Part of a small language model's weights.
Size: 14 layers, 3 heads of 128, vocabulary 23304, 34.7M parameters.
Architecture: RMSNorm before each block, untied embeddings.
Training: a variant of SOAP for these matrices, 458M tokens, 3498 steps.
Each number is 50 + 10 x the weight over its row's rms, rounded and kept within 0 to 99. Layers, rows and columns count from 0. The size before them is the row's rms in percent of the matrix's.

# gate: layer 5 MLP gate, 512x384, rms 0.0925, rows 220-243, columns 96-191
# up: layer 5 MLP up, 512x384, rms 0.0948, rows 220-243, columns 96-191
# down: layer 5 MLP down (transposed), 512x384, rms 0.0913, rows 220-243, columns 96-191
gate220 084:66 51 49 43 51 64 35 53 69 57 45 47 50 67 50 58 40 49 29 50 46 51 59 35 58 46 58 56 49 47 49 42 60 24 45 37 50 69 48 51 52 58 58 35 54 52 39 57 48 50 44 41 37 60 50 55 42 56 73 61 43 59 51 47 65 40 48 48 65 58 47 55 62 42 57 47 46 44 49 52 66 39 50 47 58 60 59 56 48 47 58 46 52 53 42 52
up220 086:59 33 50 45 40 52 61 61 42 65 47 64 64 55 68 44 39 41 61 51 51 49 44 46 51 46 52 45 48 35 55 57 52 57 53 42 42 47 36 41 36 53 52 64 44 34 59 50 35 43 36 46 43 37 59 50 37 09 37 63 30 35 39 67 42 60 47 60 52 49 41 49 56 51 47 41 44 57 32 47 22 56 51 65 47 42 37 59 65 57 40 40 59 42 53 45
down220 096:49 62 61 46 71 54 47 52 29 46 42 47 45 48 50 53 50 49 56 78 44 48 47 55 38 41 50 48 55 46 56 47 47 45 50 48 60 41 42 63 56 50 35 28 58 48 60 51 32 48 56 50 55 58 35 45 50 43 61 57 67 34 45 40 27 57 50 58 26 51 55 41 49 28 57 42 46 47 39 61 42 49 43 52 68 53 45 42 55 60 44 20 49 35 41 47
gate221 091:47 62 45 57 54 46 67 45 53 44 52 46 54 45 55 71 53 66 46 53 43 49 52 54 40 54 52 49 45 55 56 51 35 49 50 68 44 47 46 62 57 59 58 41 51 43 58 52 72 42 41 46 41 52 54 34 44 78 46 47 63 42 62 43 63 45 54 44 37 49 44 40 53 40 66 55 59 44 64 66 52 50 75 62 52 60 51 64 32 53 73 52 58 51 29 57
up221 091:43 53 62 51 41 58 53 52 50 55 44 52 40 55 36 28 38 35 54 51 40 59 44 49 50 36 60 56 47 57 32 58 32 54 47 52 42 62 55 68 38 32 60 41 58 67 38 50 48 60 67 52 47 45 50 52 58 33 53 48 59 54 47 49 33 51 42 53 32 61 40 56 47 46 54 50 61 50 41 54 47 49 59 50 40 59 59 44 46 49 35 59 43 42 67 51
down221 097:49 47 61 59 62 31 72 51 43 64 49 55 43 52 55 55 48 36 59 54 60 71 38 58 38 37 58 60 57 50 34 67 49 50 70 44 43 54 54 65 46 54 52 37 38 37 57 48 48 35 46 61 62 40 58 48 57 55 51 73 37 32 44 58 50 51 50 42 44 49 35 48 64 53 42 26 52 51 32 60 53 49 38 55 48 66 36 48 41 58 34 46 59 53 57 56
gate222 105:51 53 75 55 42 68 47 64 36 41 48 43 32 58 49 58 53 61 53 50 75 68 24 49 51 40 46 53 65 53 63 61 66 72 63 43 44 48 43 57 53 32 45 54 46 75 55 21 47 51 54 67 58 37 48 52 46 37 29 57 72 46 36 42 38 51 45 53 21 63 51 51 55 48 45 63 39 61 42 58 31 55 59 51 59 45 39 41 40 48 33 58 51 54 45 53
up222 104:60 61 35 22 55 44 43 47 30 46 31 31 54 55 35 48 42 45 70 58 34 46 72 59 47 49 49 43 43 44 57 38 60 64 50 63 34 40 52 41 42 49 45 66 52 41 36 55 38 63 26 54 50 47 49 60 43 60 59 47 30 64 52 41 58 45 45 36 49 53 47 35 36 47 55 53 49 36 47 37 49 52 35 32 49 25 62 41 60 58 59 42 64 50 77 53
down222 102:63 58 50 51 48 62 53 50 45 33 44 41 66 52 51 42 62 60 58 53 33 40 57 60 52 56 47 58 43 54 52 42 35 39 48 54 61 54 55 48 55 56 45 61 87 53 49 53 60 49 53 43 47 48 39 44 62 48 45 57 60 42 41 59 71 60 39 50 56 45 53 52 29 68 41 36 41 56 57 34 42 64 58 55 56 48 57 41 24 48 41 33 50 17 58 50
gate223 082:42 25 49 54 44 51 54 50 62 37 53 48 38 69 66 41 44 45 38 64 44 51 46 57 46 57 34 45 42 56 42 53 47 47 59 37 53 41 49 66 46 46 47 68 48 50 39 58 56 54 47 46 32 30 55 55 51 62 42 37 42 22 59 47 53 50 53 62 50 48 56 50 54 53 58 36 49 46 51 60 37 61 49 52 36 38 53 79 52 66 38 66 49 68 55 54
up223 087:57 50 59 72 65 41 45 50 52 62 48 43 58 38 37 53 46 58 57 48 37 52 69 44 59 42 75 49 71 61 51 49 53 46 52 55 38 51 48 50 65 52 47 39 42 54 43 61 55 53 42 54 38 41 48 52 59 47 52 62 55 57 36 56 68 86 47 56 48 53 44 53 42 51 48 43 60 50 42 35 51 58 50 41 50 56 52 29 54 37 49 52 59 56 45 40
down223 099:61 66 35 50 47 43 48 68 67 61 58 56 52 46 55 43 48 56 56 63 57 55 64 59 67 34 53 53 53 44 83 43 78 55 49 42 50 53 48 55 27 47 45 53 66 39 43 37 31 60 54 57 67 33 45 62 53 44 53 58 56 56 51 63 65 45 45 60 76 68 55 62 60 52 41 45 54 68 45 48 51 55 61 61 38 34 50 54 66 41 46 27 41 52 28 48
gate224 098:60 44 46 44 40 50 52 33 65 33 52 56 39 47 52 55 63 58 25 44 51 41 65 31 50 39 24 48 64 59 42 54 69 35 44 56 42 66 43 55 43 58 58 45 61 53 47 28 65 65 48 47 38 38 58 33 46 50 58 45 45 61 38 53 55 40 50 46 29 52 42 60 50 59 38 59 46 76 43 60 31 55 51 48 50 51 58 43 49 48 49 35 53 64 57 52
up224 093:43 49 39 62 53 32 59 38 64 43 53 60 43 53 58 53 56 29 21 41 54 56 40 42 65 48 61 25 40 62 64 53 54 66 59 56 58 42 54 47 48 59 51 37 40 51 51 57 54 43 50 54 37 61 58 45 54 40 41 65 31 42 49 48 37 58 53 44 59 59 32 52 49 69 44 60 51 51 47 48 54 38 54 65 54 65 53 59 44 58 40 41 53 39 46 58
down224 098:47 44 60 42 63 62 42 49 46 54 40 52 47 53 40 53 33 37 39 57 41 55 45 55 50 49 36 63 52 68 51 61 57 44 43 50 46 37 62 59 40 54 42 56 38 56 40 41 56 53 24 37 50 34 55 53 47 64 46 37 68 52 30 59 48 41 55 61 37 60 41 43 74 64 57 41 64 55 49 61 45 44 50 43 54 33 47 43 50 69 59 54 40 50 55 54
gate225 103:47 58 58 39 47 45 49 36 57 59 58 60 63 45 33 57 52 24 36 35 40 35 50 58 41 30 40 50 40 64 52 56 61 57 42 59 56 57 41 56 57 46 67 54 54 48 62 54 48 55 38 43 62 66 51 62 44 54 47 47 44 50 67 40 62 48 57 48 51 60 33 42 43 53 56 58 66 48 48 52 57 54 69 53 32 63 38 42 61 52 42 59 33 60 47 61
up225 105:51 52 53 51 62 57 50 62 66 62 36 54 47 48 52 43 37 61 49 56 56 55 65 72 55 66 50 39 54 55 38 47 54 50 49 40 57 62 55 51 58 64 52 42 71 51 44 49 43 63 55 50 66 49 34 50 55 41 50 44 47 46 42 54 29 48 40 50 47 50 76 53 56 48 60 33 33 63 41 57 50 44 42 51 57 60 36 27 57 39 49 39 45 35 64 39
down225 101:52 46 36 48 41 63 43 51 56 70 29 38 38 54 32 45 48 48 54 59 31 44 61 39 54 51 49 45 53 30 46 49 39 44 48 47 57 45 40 38 44 36 48 51 47 50 62 25 42 48 64 60 51 48 50 67 62 37 56 58 52 48 42 63 62 49 75 50 53 66 42 56 49 56 39 52 60 66 47 51 49 76 48 60 40 49 43 56 43 52 55 29 48 61 35 54
gate226 106:35 46 34 75 39 48 38 36 61 39 64 54 58 39 48 49 42 51 53 57 53 56 53 32 45 50 44 55 49 51 45 35 53 52 53 60 37 61 68 45 62 62 45 40 66 44 55 32 40 44 57 59 55 43 67 50 53 51 49 51 40 63 43 51 46 55 49 54 55 47 49 58 66 46 48 50 70 72 46 44 50 48 72 48 52 51 50 43 45 34 58 39 41 43 68 54
up226 101:56 50 39 59 63 46 50 56 50 40 25 40 53 64 34 32 67 35 49 41 57 42 40 49 79 41 64 46 62 48 61 51 52 54 50 27 34 43 52 51 44 63 68 39 54 44 48 67 57 57 44 40 27 59 59 44 42 63 57 54 55 51 51 66 63 51 50 41 60 37 31 50 50 60 51 54 24 45 51 46 43 44 59 54 41 60 56 58 54 54 38 47 57 36 35 57
down226 103:53 50 47 57 28 47 53 66 49 51 59 45 74 56 30 68 58 56 50 46 57 51 49 46 58 56 49 49 53 71 51 61 36 54 47 60 46 44 56 33 64 41 36 53 51 61 59 56 45 59 46 52 50 77 62 46 49 58 47 54 76 43 65 53 48 59 54 37 46 41 58 40 35 57 56 52 51 49 43 51 55 44 49 51 35 53 47 48 40 50 70 64 63 61 67 45
gate227 090:66 46 19 58 42 47 69 55 48 54 42 39 58 37 49 56 62 41 49 52 48 40 53 69 51 56 47 50 67 40 32 51 43 65 56 58 56 43 65 58 45 59 37 61 55 36 45 42 35 48 67 59 44 57 53 41 69 18 33 56 32 66 62 53 51 50 26 55 52 49 65 61 60 42 40 61 34 50 39 53 59 40 35 41 45 50 48 43 49 63 49 50 62 32 58 53
up227 090:61 62 75 53 61 63 33 51 40 54 46 75 56 46 38 46 55 53 44 57 56 51 43 41 63 56 55 71 42 30 42 62 48 52 42 48 51 60 44 40 60 40 59 60 40 48 73 45 45 39 45 53 35 52 51 71 55 67 51 45 56 41 48 58 49 46 45 54 40 58 37 45 25 54 58 47 46 37 45 50 28 56 50 60 50 41 40 42 58 61 46 57 47 44 60 59
down227 098:51 54 72 39 48 37 50 44 45 71 54 62 44 50 53 50 40 45 51 63 31 64 55 38 48 59 37 44 42 50 48 47 41 65 49 47 45 69 51 57 44 43 50 40 53 60 61 47 53 50 55 50 44 36 42 28 47 64 73 57 37 50 46 53 26 36 51 39 40 39 47 39 62 53 37 44 44 64 51 42 29 57 45 59 44 58 46 59 40 54 56 53 56 47 30 52
gate228 101:44 61 55 38 47 40 68 49 57 61 41 44 55 52 52 25 40 63 64 44 43 60 54 75 52 58 62 65 46 68 32 55 65 23 48 55 43 62 64 68 60 43 53 44 41 53 35 41 42 63 69 43 52 39 54 44 49 41 66 60 47 45 47 43 56 57 50 44 51 81 41 40 52 51 47 66 53 48 41 48 65 66 45 32 49 53 56 45 47 38 46 49 48 53 48 40
up228 102:50 53 38 74 68 40 48 63 35 39 51 60 48 62 31 61 66 41 35 47 51 52 42 30 72 44 39 44 53 53 56 61 52 66 53 43 61 30 44 50 25 57 42 48 55 44 64 41 54 53 39 45 62 60 53 50 38 44 37 47 60 51 42 61 57 54 45 47 48 50 60 55 51 34 39 57 49 58 60 49 35 43 64 60 44 57 54 46 47 49 38 57 55 49 57 66
down228 094:35 46 42 61 68 53 53 64 43 39 56 57 55 63 35 80 37 43 37 52 47 50 50 30 52 40 46 26 53 43 63 39 57 62 58 51 64 45 25 47 43 54 31 55 48 44 52 55 46 51 42 52 56 39 41 52 43 57 21 44 50 56 65 40 41 35 49 37 56 48 48 79 45 54 45 43 41 49 56 54 38 39 55 65 42 61 43 46 47 60 63 43 44 47 58 58
gate229 071:46 47 53 35 58 57 51 44 54 48 47 37 37 47 59 48 47 53 43 45 55 51 44 37 50 47 59 50 54 60 51 55 46 53 71 40 67 53 72 55 41 51 46 44 48 56 27 53 38 27 49 43 55 55 57 58 69 65 42 71 63 55 49 34 51 26 45 66 67 64 34 45 48 37 46 59 43 34 42 53 53 40 51 41 42 50 41 51 61 57 67 57 60 41 52 47
up229 070:52 48 29 52 43 51 34 35 31 43 61 43 62 29 53 50 49 30 36 38 61 48 55 39 52 43 45 49 46 62 55 38 51 39 37 41 43 49 60 54 40 62 59 51 40 52 53 56 43 36 58 53 44 46 42 42 49 40 53 56 46 56 42 43 51 73 42 56 35 49 56 57 47 62 40 33 56 49 40 56 41 45 52 56 53 48 74 65 52 33 43 35 37 47 55 54
down229 083:66 35 60 54 38 61 40 59 49 49 40 56 47 55 57 47 51 49 51 49 46 53 45 60 48 54 55 47 31 54 57 38 53 60 45 54 56 49 37 42 49 47 60 60 49 37 47 57 30 45 52 37 42 51 37 82 32 59 51 46 57 64 54 58 58 21 49 59 35 48 43 63 35 45 63 62 54 46 47 39 55 60 52 53 31 52 35 58 50 61 57 50 64 49 59 59
gate230 100:20 57 43 43 54 88 59 63 58 36 62 64 46 51 46 48 60 40 49 64 51 64 53 33 59 39 46 47 32 50 55 65 53 50 44 41 52 55 42 45 52 53 43 38 63 56 49 47 47 48 58 45 49 64 51 61 28 51 53 45 62 43 58 57 56 52 48 52 48 46 43 52 14 45 41 49 62 45 69 46 51 69 62 74 46 46 45 56 44 39 47 77 29 55 36 58
up230 094:46 44 60 61 40 47 46 54 69 59 40 53 53 45 57 46 42 44 53 62 35 46 65 46 43 42 43 43 56 40 51 53 46 57 66 44 43 55 43 32 63 65 53 61 52 54 41 63 55 46 41 68 44 57 32 36 41 62 67 39 62 57 55 57 33 52 53 39 29 50 57 67 44 56 51 58 61 32 54 53 57 66 36 48 52 58 55 45 46 49 52 44 54 50 47 66
down230 104:56 49 41 45 54 60 64 49 51 46 32 63 53 57 60 67 36 42 30 51 31 36 41 49 58 59 52 58 58 63 62 38 69 24 58 43 58 54 59 49 37 68 48 49 32 62 27 64 61 52 49 59 52 51 56 51 39 41 51 75 50 55 42 56 65 55 47 56 50 46 71 63 55 58 41 39 45 47 64 44 42 59 43 65 50 27 41 52 62 66 48 42 53 31 64 43
gate231 102:52 43 60 63 51 64 57 50 39 59 48 49 44 56 45 54 53 51 56 52 35 63 45 58 45 41 62 52 52 52 58 41 57 24 45 55 63 59 43 62 49 47 49 48 36 56 65 42 56 61 49 40 58 54 46 57 39 48 57 54 45 42 42 48 48 58 49 50 17 47 47 45 51 46 66 53 42 56 55 64 35 52 43 33 56 43 31 64 47 59 45 41 51 60 72 60
up231 102:42 53 54 46 52 63 37 54 51 39 55 51 72 38 58 57 57 67 56 57 46 48 60 44 44 46 56 45 55 34 59 64 40 56 57 39 48 64 62 60 40 54 33 32 44 44 77 59 62 36 52 54 46 55 39 57 49 55 62 31 47 39 55 49 47 44 53 55 44 77 53 44 36 44 54 66 64 36 54 40 56 42 36 55 59 62 50 43 30 57 54 67 46 57 43 46
down231 104:54 46 39 57 54 43 56 78 72 49 63 54 51 50 47 53 46 43 65 51 53 42 70 46 68 63 50 43 57 59 59 47 61 36 44 56 60 49 64 47 44 35 43 53 43 55 61 48 55 59 57 59 62 50 48 42 74 52 59 51 50 46 65 61 51 49 68 58 36 25 54 43 43 38 58 56 41 57 36 67 37 54 60 35 53 34 49 31 67 37 47 54 54 44 55 27
gate232 097:53 51 55 48 37 57 39 58 48 70 47 45 50 61 38 46 66 41 61 39 39 45 44 50 58 53 37 54 52 39 49 54 59 69 51 63 47 49 42 62 40 46 42 34 59 58 36 37 57 46 54 52 36 59 54 55 46 48 55 37 60 50 44 65 40 54 46 36 40 53 53 45 41 48 57 54 55 21 30 36 38 62 61 51 54 53 52 43 46 53 58 63 46 55 61 56
up232 106:43 54 89 36 50 48 48 52 40 54 56 41 38 55 58 51 58 54 47 50 53 61 39 54 36 52 38 48 36 53 41 55 51 50 48 53 26 43 54 47 42 44 38 53 48 41 51 65 42 38 63 58 56 57 38 51 55 57 49 49 64 53 60 53 42 46 38 54 55 60 72 29 43 42 55 51 46 64 73 66 49 51 66 54 46 48 30 70 19 62 59 48 35 51 59 45
down232 105:36 46 56 57 44 55 45 43 73 59 58 49 44 55 63 55 42 62 50 31 55 50 45 42 52 49 74 35 52 43 53 58 45 67 54 41 64 56 54 41 47 56 49 54 45 50 34 42 46 44 48 42 59 42 52 47 50 51 52 51 51 42 37 43 64 55 66 39 29 45 43 64 65 53 65 43 48 49 40 47 52 47 39 55 49 46 46 55 57 57 25 52 65 76 43 46
gate233 106:45 46 58 45 49 38 57 60 48 68 49 56 56 61 58 32 66 35 32 39 35 46 61 48 49 57 44 40 36 61 58 45 59 47 53 56 29 54 50 49 38 49 31 40 30 48 25 56 53 42 47 32 43 62 42 55 34 55 37 52 61 39 46 48 53 56 33 55 52 46 44 52 33 55 46 77 43 31 52 47 41 57 57 44 63 50 42 36 46 36 66 39 40 51 53 63
up233 115:69 41 36 33 52 22 39 47 47 37 46 77 43 41 50 41 62 64 48 40 44 34 63 43 56 33 60 48 48 49 59 56 45 61 51 47 34 60 54 54 50 42 46 61 59 53 53 53 59 65 42 66 58 51 47 40 59 25 55 41 60 46 54 39 55 66 66 55 49 35 47 44 57 42 58 50 53 61 62 40 47 46 78 38 51 40 55 57 43 56 50 54 56 55 60 55
down233 092:53 62 65 40 43 49 63 54 35 50 64 42 46 52 60 50 33 48 58 51 45 54 52 46 39 41 53 40 55 45 40 50 45 36 38 68 56 42 43 56 51 59 59 49 57 50 65 52 30 34 53 63 28 41 45 45 56 45 43 67 40 57 48 61 53 37 43 42 32 47 40 37 54 54 39 39 51 48 45 65 53 56 25 68 58 42 61 64 46 53 33 44 42 51 46 51
gate234 095:40 47 52 55 43 50 49 19 43 67 60 50 45 48 44 50 67 49 49 52 52 51 45 43 55 44 45 59 56 55 54 45 65 50 46 50 49 43 54 78 46 53 55 53 62 63 43 36 45 48 66 52 47 49 52 35 48 58 59 54 30 50 55 42 54 52 64 68 60 51 60 52 84 51 47 59 50 51 32 53 52 34 49 58 44 34 64 38 50 53 39 70 46 52 36 51
up234 102:62 44 51 48 49 52 44 55 45 37 53 46 49 66 52 51 57 57 44 44 55 49 43 25 45 44 31 55 54 53 53 55 47 40 47 48 46 62 55 34 35 43 64 59 61 37 38 48 40 47 61 56 54 38 44 48 47 39 61 72 56 58 34 53 57 46 51 44 36 56 61 27 58 52 70 44 52 58 44 60 41 58 49 41 71 56 50 44 36 58 55 38 50 67 38 41
down234 098:56 46 48 61 55 35 54 37 50 59 62 56 50 68 38 44 53 62 57 50 71 48 60 37 40 51 48 43 48 63 60 48 46 64 53 51 53 36 44 62 63 64 49 49 65 54 46 64 56 63 52 42 42 46 36 37 50 61 65 53 74 57 44 55 41 54 49 44 37 59 60 44 51 61 54 75 50 30 58 43 51 36 36 26 41 41 57 59 39 42 66 72 54 59 26 35
gate235 100:64 62 45 48 57 70 59 47 51 32 52 54 45 34 45 55 55 52 61 43 49 40 58 76 49 57 50 68 64 47 53 49 58 38 40 52 61 40 47 53 58 48 64 41 44 56 60 58 35 48 61 54 25 57 42 37 52 53 60 55 53 40 41 56 45 45 37 37 52 43 28 46 68 42 46 39 37 61 54 57 36 64 54 33 50 31 41 42 54 48 52 52 56 24 44 65
up235 103:46 46 57 46 58 74 53 55 69 35 50 56 48 31 59 55 49 53 50 54 34 52 53 64 55 54 45 41 63 33 32 40 57 62 40 55 54 55 41 59 64 40 63 47 33 55 44 59 38 46 68 54 40 50 46 29 42 59 56 45 79 42 48 35 49 51 46 45 53 34 38 56 42 56 50 58 53 74 44 47 44 46 58 37 56 31 45 51 35 54 43 53 52 40 42 57
down235 102:57 39 54 62 46 66 60 53 61 60 54 52 61 47 41 61 42 51 57 66 68 59 51 40 38 56 54 48 47 42 63 40 51 44 61 61 67 49 56 23 51 44 46 53 46 50 46 54 53 45 60 66 57 49 39 59 50 47 55 61 52 63 61 50 68 64 48 55 45 58 30 76 23 42 56 38 46 58 49 55 59 49 57 59 50 35 37 36 61 45 56 36 60 45 54 60
gate236 102:63 47 76 48 55 44 56 44 56 57 54 59 48 43 38 53 57 55 61 44 63 53 40 54 46 48 64 43 53 47 50 62 47 45 65 52 48 62 68 37 54 66 50 61 46 52 51 71 53 58 34 38 45 61 47 31 55 42 45 61 59 54 67 61 36 64 63 39 65 40 41 52 61 72 26 40 49 34 51 53 39 55 48 57 44 42 58 53 47 52 45 45 58 52 44 40
up236 107:51 48 53 51 51 66 42 48 48 60 30 60 61 34 52 49 45 42 41 54 36 67 38 36 52 44 43 43 34 41 59 64 56 51 52 34 39 40 42 65 41 50 62 56 43 51 51 38 53 45 55 50 54 47 34 60 40 40 43 47 55 60 46 50 50 45 38 52 57 54 37 65 44 49 49 57 55 40 46 54 62 53 43 62 54 54 55 57 45 42 55 61 45 44 59 56
down236 102:62 60 47 41 55 19 42 64 49 56 47 38 53 47 60 45 48 50 51 48 43 39 49 58 51 57 60 60 58 71 27 24 57 57 55 50 50 64 40 47 56 70 42 45 46 46 70 57 42 32 35 51 46 45 60 64 67 59 47 55 33 65 38 56 64 50 45 57 43 33 44 56 54 48 26 51 37 71 65 48 55 36 37 45 50 52 56 27 56 65 59 66 49 44 61 39
gate237 097:57 41 50 59 47 60 43 56 40 62 71 32 36 41 51 62 47 50 62 57 62 38 59 44 46 58 51 45 55 43 52 56 65 66 60 23 44 57 41 55 41 51 53 49 44 52 46 72 50 54 42 37 50 35 48 46 39 65 58 51 55 65 55 43 70 59 59 65 49 55 47 36 60 54 44 45 40 37 68 58 51 63 42 50 65 46 44 49 45 57 39 32 59 49 53 39
up237 114:60 53 55 38 46 42 57 42 49 50 66 45 51 64 50 65 57 45 59 49 51 45 45 68 55 45 54 56 48 33 39 42 34 57 65 46 46 42 57 43 62 50 50 63 56 50 47 36 35 56 46 63 70 34 57 61 57 45 64 34 33 43 45 56 50 59 44 47 47 47 57 53 50 53 62 51 43 51 55 44 63 46 39 48 57 44 42 49 50 57 45 55 40 59 48 66
down237 106:65 48 45 50 56 40 45 50 43 48 28 31 52 34 44 27 53 40 30 30 65 61 54 41 52 49 53 46 59 45 60 51 33 51 44 48 61 28 32 63 47 37 48 47 50 41 47 49 49 41 61 39 59 66 42 43 46 36 56 43 58 57 64 44 48 38 43 48 59 55 38 42 22 47 74 64 42 48 68 66 42 53 42 53 71 59 58 60 27 42 50 43 44 41 49 60
gate238 099:36 63 31 38 46 39 51 30 48 59 54 46 44 55 66 38 42 49 45 65 63 49 42 51 52 72 37 41 51 49 57 49 47 40 61 41 52 60 69 50 43 61 60 51 34 56 52 34 40 46 50 51 34 36 66 50 47 40 43 49 55 35 63 49 69 60 40 47 53 63 52 47 50 81 32 54 41 34 51 49 60 52 31 47 60 25 55 47 42 60 59 51 58 66 37 44
up238 111:57 72 42 21 59 45 47 41 68 46 62 57 46 46 56 64 44 61 42 59 63 65 43 50 40 61 43 40 37 54 54 64 40 51 36 60 57 61 43 54 46 65 54 48 44 52 34 41 40 45 51 55 45 39 56 52 44 47 45 51 57 57 55 50 60 55 54 51 42 45 50 34 45 53 54 57 36 46 50 51 66 45 41 51 50 57 50 55 55 54 59 40 40 58 52 42
down238 111:53 47 59 72 56 58 47 49 47 56 33 47 48 52 38 27 53 57 53 42 41 39 57 33 51 24 70 57 56 51 40 43 48 61 59 46 50 42 61 42 53 38 49 55 57 60 47 66 78 46 39 48 48 58 58 60 48 43 58 48 49 50 30 43 40 39 49 48 48 38 52 40 52 42 53 54 53 66 68 42 44 38 56 69 47 45 55 47 65 54 48 48 82 24 55 38
gate239 109:40 58 58 40 52 70 50 38 40 54 60 42 48 26 32 56 33 47 58 54 41 47 54 34 53 49 41 34 48 47 53 59 45 52 47 52 37 61 54 46 53 33 33 57 44 55 36 48 50 52 45 65 55 56 58 46 65 49 44 47 41 47 40 50 52 43 53 51 58 46 33 52 50 58 57 67 52 61 54 60 43 50 38 46 25 53 61 37 67 72 48 70 62 61 58 70
up239 112:52 55 31 53 47 46 55 59 46 33 50 70 52 68 43 55 35 59 41 49 55 50 59 52 48 50 49 56 31 49 40 57 66 51 24 49 46 49 36 54 55 44 32 51 35 58 61 51 40 58 46 56 39 50 46 35 72 58 35 60 69 54 52 65 61 43 30 51 46 50 44 43 62 55 45 41 56 23 37 51 58 55 55 55 50 61 41 46 52 23 51 50 65 60 47 53
down239 104:54 27 50 41 60 47 45 44 52 49 53 43 64 50 42 65 40 51 56 54 69 60 66 40 47 48 53 48 44 44 38 52 47 57 59 49 52 62 36 54 38 34 55 50 60 50 30 45 58 38 67 51 77 49 45 49 31 50 46 58 47 50 63 51 38 55 50 59 61 40 49 54 30 33 58 47 59 43 58 47 46 64 58 39 35 59 58 52 35 63 49 84 46 47 66 56
gate240 096:50 59 49 56 51 50 57 54 38 45 50 33 65 36 58 67 59 34 49 37 43 59 39 57 50 51 74 57 63 53 55 59 38 53 60 49 61 48 64 43 55 47 41 47 52 39 58 50 70 42 54 50 53 60 73 49 30 60 41 56 44 61 39 48 59 46 53 60 40 49 33 45 63 49 56 33 48 65 68 51 59 28 46 39 58 46 56 38 56 49 43 50 55 59 26 57
up240 099:41 58 50 57 46 52 40 50 55 53 67 60 52 38 34 29 41 38 56 48 57 37 70 51 46 62 33 42 33 48 37 63 53 55 30 36 60 59 47 55 58 67 42 55 46 42 51 55 54 30 67 46 53 35 57 53 65 72 55 63 38 64 54 52 43 31 52 49 46 46 53 42 43 54 33 45 47 58 70 24 42 36 46 43 46 56 40 51 49 48 60 44 36 38 39 44
down240 101:41 49 63 65 53 48 60 74 69 47 47 55 53 39 58 63 45 49 50 54 44 41 43 55 53 47 51 39 37 61 40 48 28 32 48 57 41 59 42 42 51 44 40 45 51 47 52 43 50 59 46 46 66 43 45 67 50 52 47 57 64 64 52 62 63 47 61 43 41 57 53 47 36 49 62 67 36 39 52 52 53 60 44 48 46 72 42 53 42 43 46 46 54 55 58 36
gate241 096:53 32 64 55 66 51 46 32 50 51 42 36 36 40 48 51 59 56 52 48 60 35 34 40 39 64 45 69 43 38 70 53 58 29 70 53 53 54 66 51 55 39 57 61 42 52 43 45 60 70 51 53 46 54 39 33 58 51 31 42 49 61 40 48 63 51 55 65 63 48 35 52 51 42 44 51 43 42 55 47 62 44 52 58 56 36 48 45 46 46 46 46 53 51 24 33
up241 099:56 41 52 46 32 59 49 58 37 52 52 53 49 63 46 62 56 39 65 45 33 56 49 67 50 45 49 50 42 53 38 57 34 54 34 51 59 37 43 44 48 62 55 43 58 47 60 73 24 39 42 36 57 48 58 52 40 44 57 43 56 44 49 55 45 54 48 43 31 50 37 48 37 49 39 54 66 61 40 47 45 37 51 45 59 78 44 57 41 57 72 56 48 63 49 56
down241 095:36 34 56 41 38 51 57 53 60 38 51 57 64 44 68 54 47 49 51 72 44 68 40 50 46 48 57 48 34 67 40 53 53 53 40 50 74 51 54 38 39 66 55 49 40 56 60 52 44 49 47 51 64 36 85 57 39 61 59 66 37 42 47 33 57 49 54 38 53 45 47 40 58 66 35 45 50 63 55 48 26 51 57 58 41 69 38 59 40 59 42 42 55 52 46 68
gate242 101:47 60 50 38 42 67 57 28 63 23 52 49 45 50 47 57 31 60 58 31 55 50 48 51 54 41 56 71 54 53 59 42 66 62 59 45 54 47 53 57 60 50 64 30 37 61 47 33 62 57 62 36 54 65 49 39 58 46 47 62 59 40 30 50 34 44 52 60 39 37 52 52 54 30 46 58 43 44 57 51 66 42 67 55 59 52 43 20 42 59 46 66 57 34 56 47
up242 092:61 45 49 55 61 72 61 40 49 42 47 62 46 48 59 45 60 68 50 40 49 69 48 45 42 66 53 55 53 42 59 60 61 51 70 54 59 52 61 57 57 44 64 41 42 55 50 47 48 53 57 40 46 52 45 41 45 31 57 51 59 41 56 52 51 47 30 44 30 37 47 33 44 47 27 55 46 48 60 76 66 40 76 53 55 60 39 43 45 58 48 60 46 35 42 59
down242 106:51 53 49 43 53 63 54 44 51 37 70 42 68 60 62 54 62 41 58 54 68 52 43 28 47 59 55 45 55 50 45 58 45 52 54 42 57 50 48 47 39 33 46 44 57 49 55 48 58 67 54 28 57 41 50 39 51 65 50 63 32 39 50 50 47 39 51 41 45 54 59 49 45 57 65 26 41 42 48 64 70 54 41 50 50 56 59 41 67 63 67 37 52 42 42 39
gate243 093:64 41 45 42 51 57 52 47 63 49 51 43 59 28 40 43 43 56 39 47 54 37 43 60 48 49 61 50 50 47 49 58 46 50 54 51 56 61 37 29 69 61 61 60 60 60 52 42 69 37 53 61 44 40 42 56 47 67 38 68 61 70 41 45 49 60 40 41 48 38 64 51 51 53 50 48 53 63 58 67 73 40 47 46 58 56 51 70 63 49 62 39 56 51 58 62
up243 095:46 36 49 41 30 54 63 67 35 65 52 45 40 45 51 47 45 42 48 47 50 49 51 66 34 43 52 69 62 41 47 57 42 47 72 63 46 40 71 37 48 45 39 48 42 47 52 63 56 44 42 61 64 37 41 63 50 52 50 48 42 66 45 60 50 56 51 66 49 39 59 25 58 49 49 39 56 54 50 63 63 39 41 49 57 52 65 56 43 51 58 69 45 48 62 57
down243 100:61 54 58 49 69 48 49 39 44 66 52 37 58 50 36 51 29 50 45 48 60 45 61 39 54 42 48 46 38 72 33 47 43 53 50 55 57 47 33 46 53 60 60 56 76 48 54 47 39 30 57 48 48 51 63 48 53 58 31 53 37 60 53 75 41 41 41 56 41 53 56 55 37 54 42 46 34 49 56 42 68 42 40 51 52 57 46 58 58 45 48 46 51 51 56 48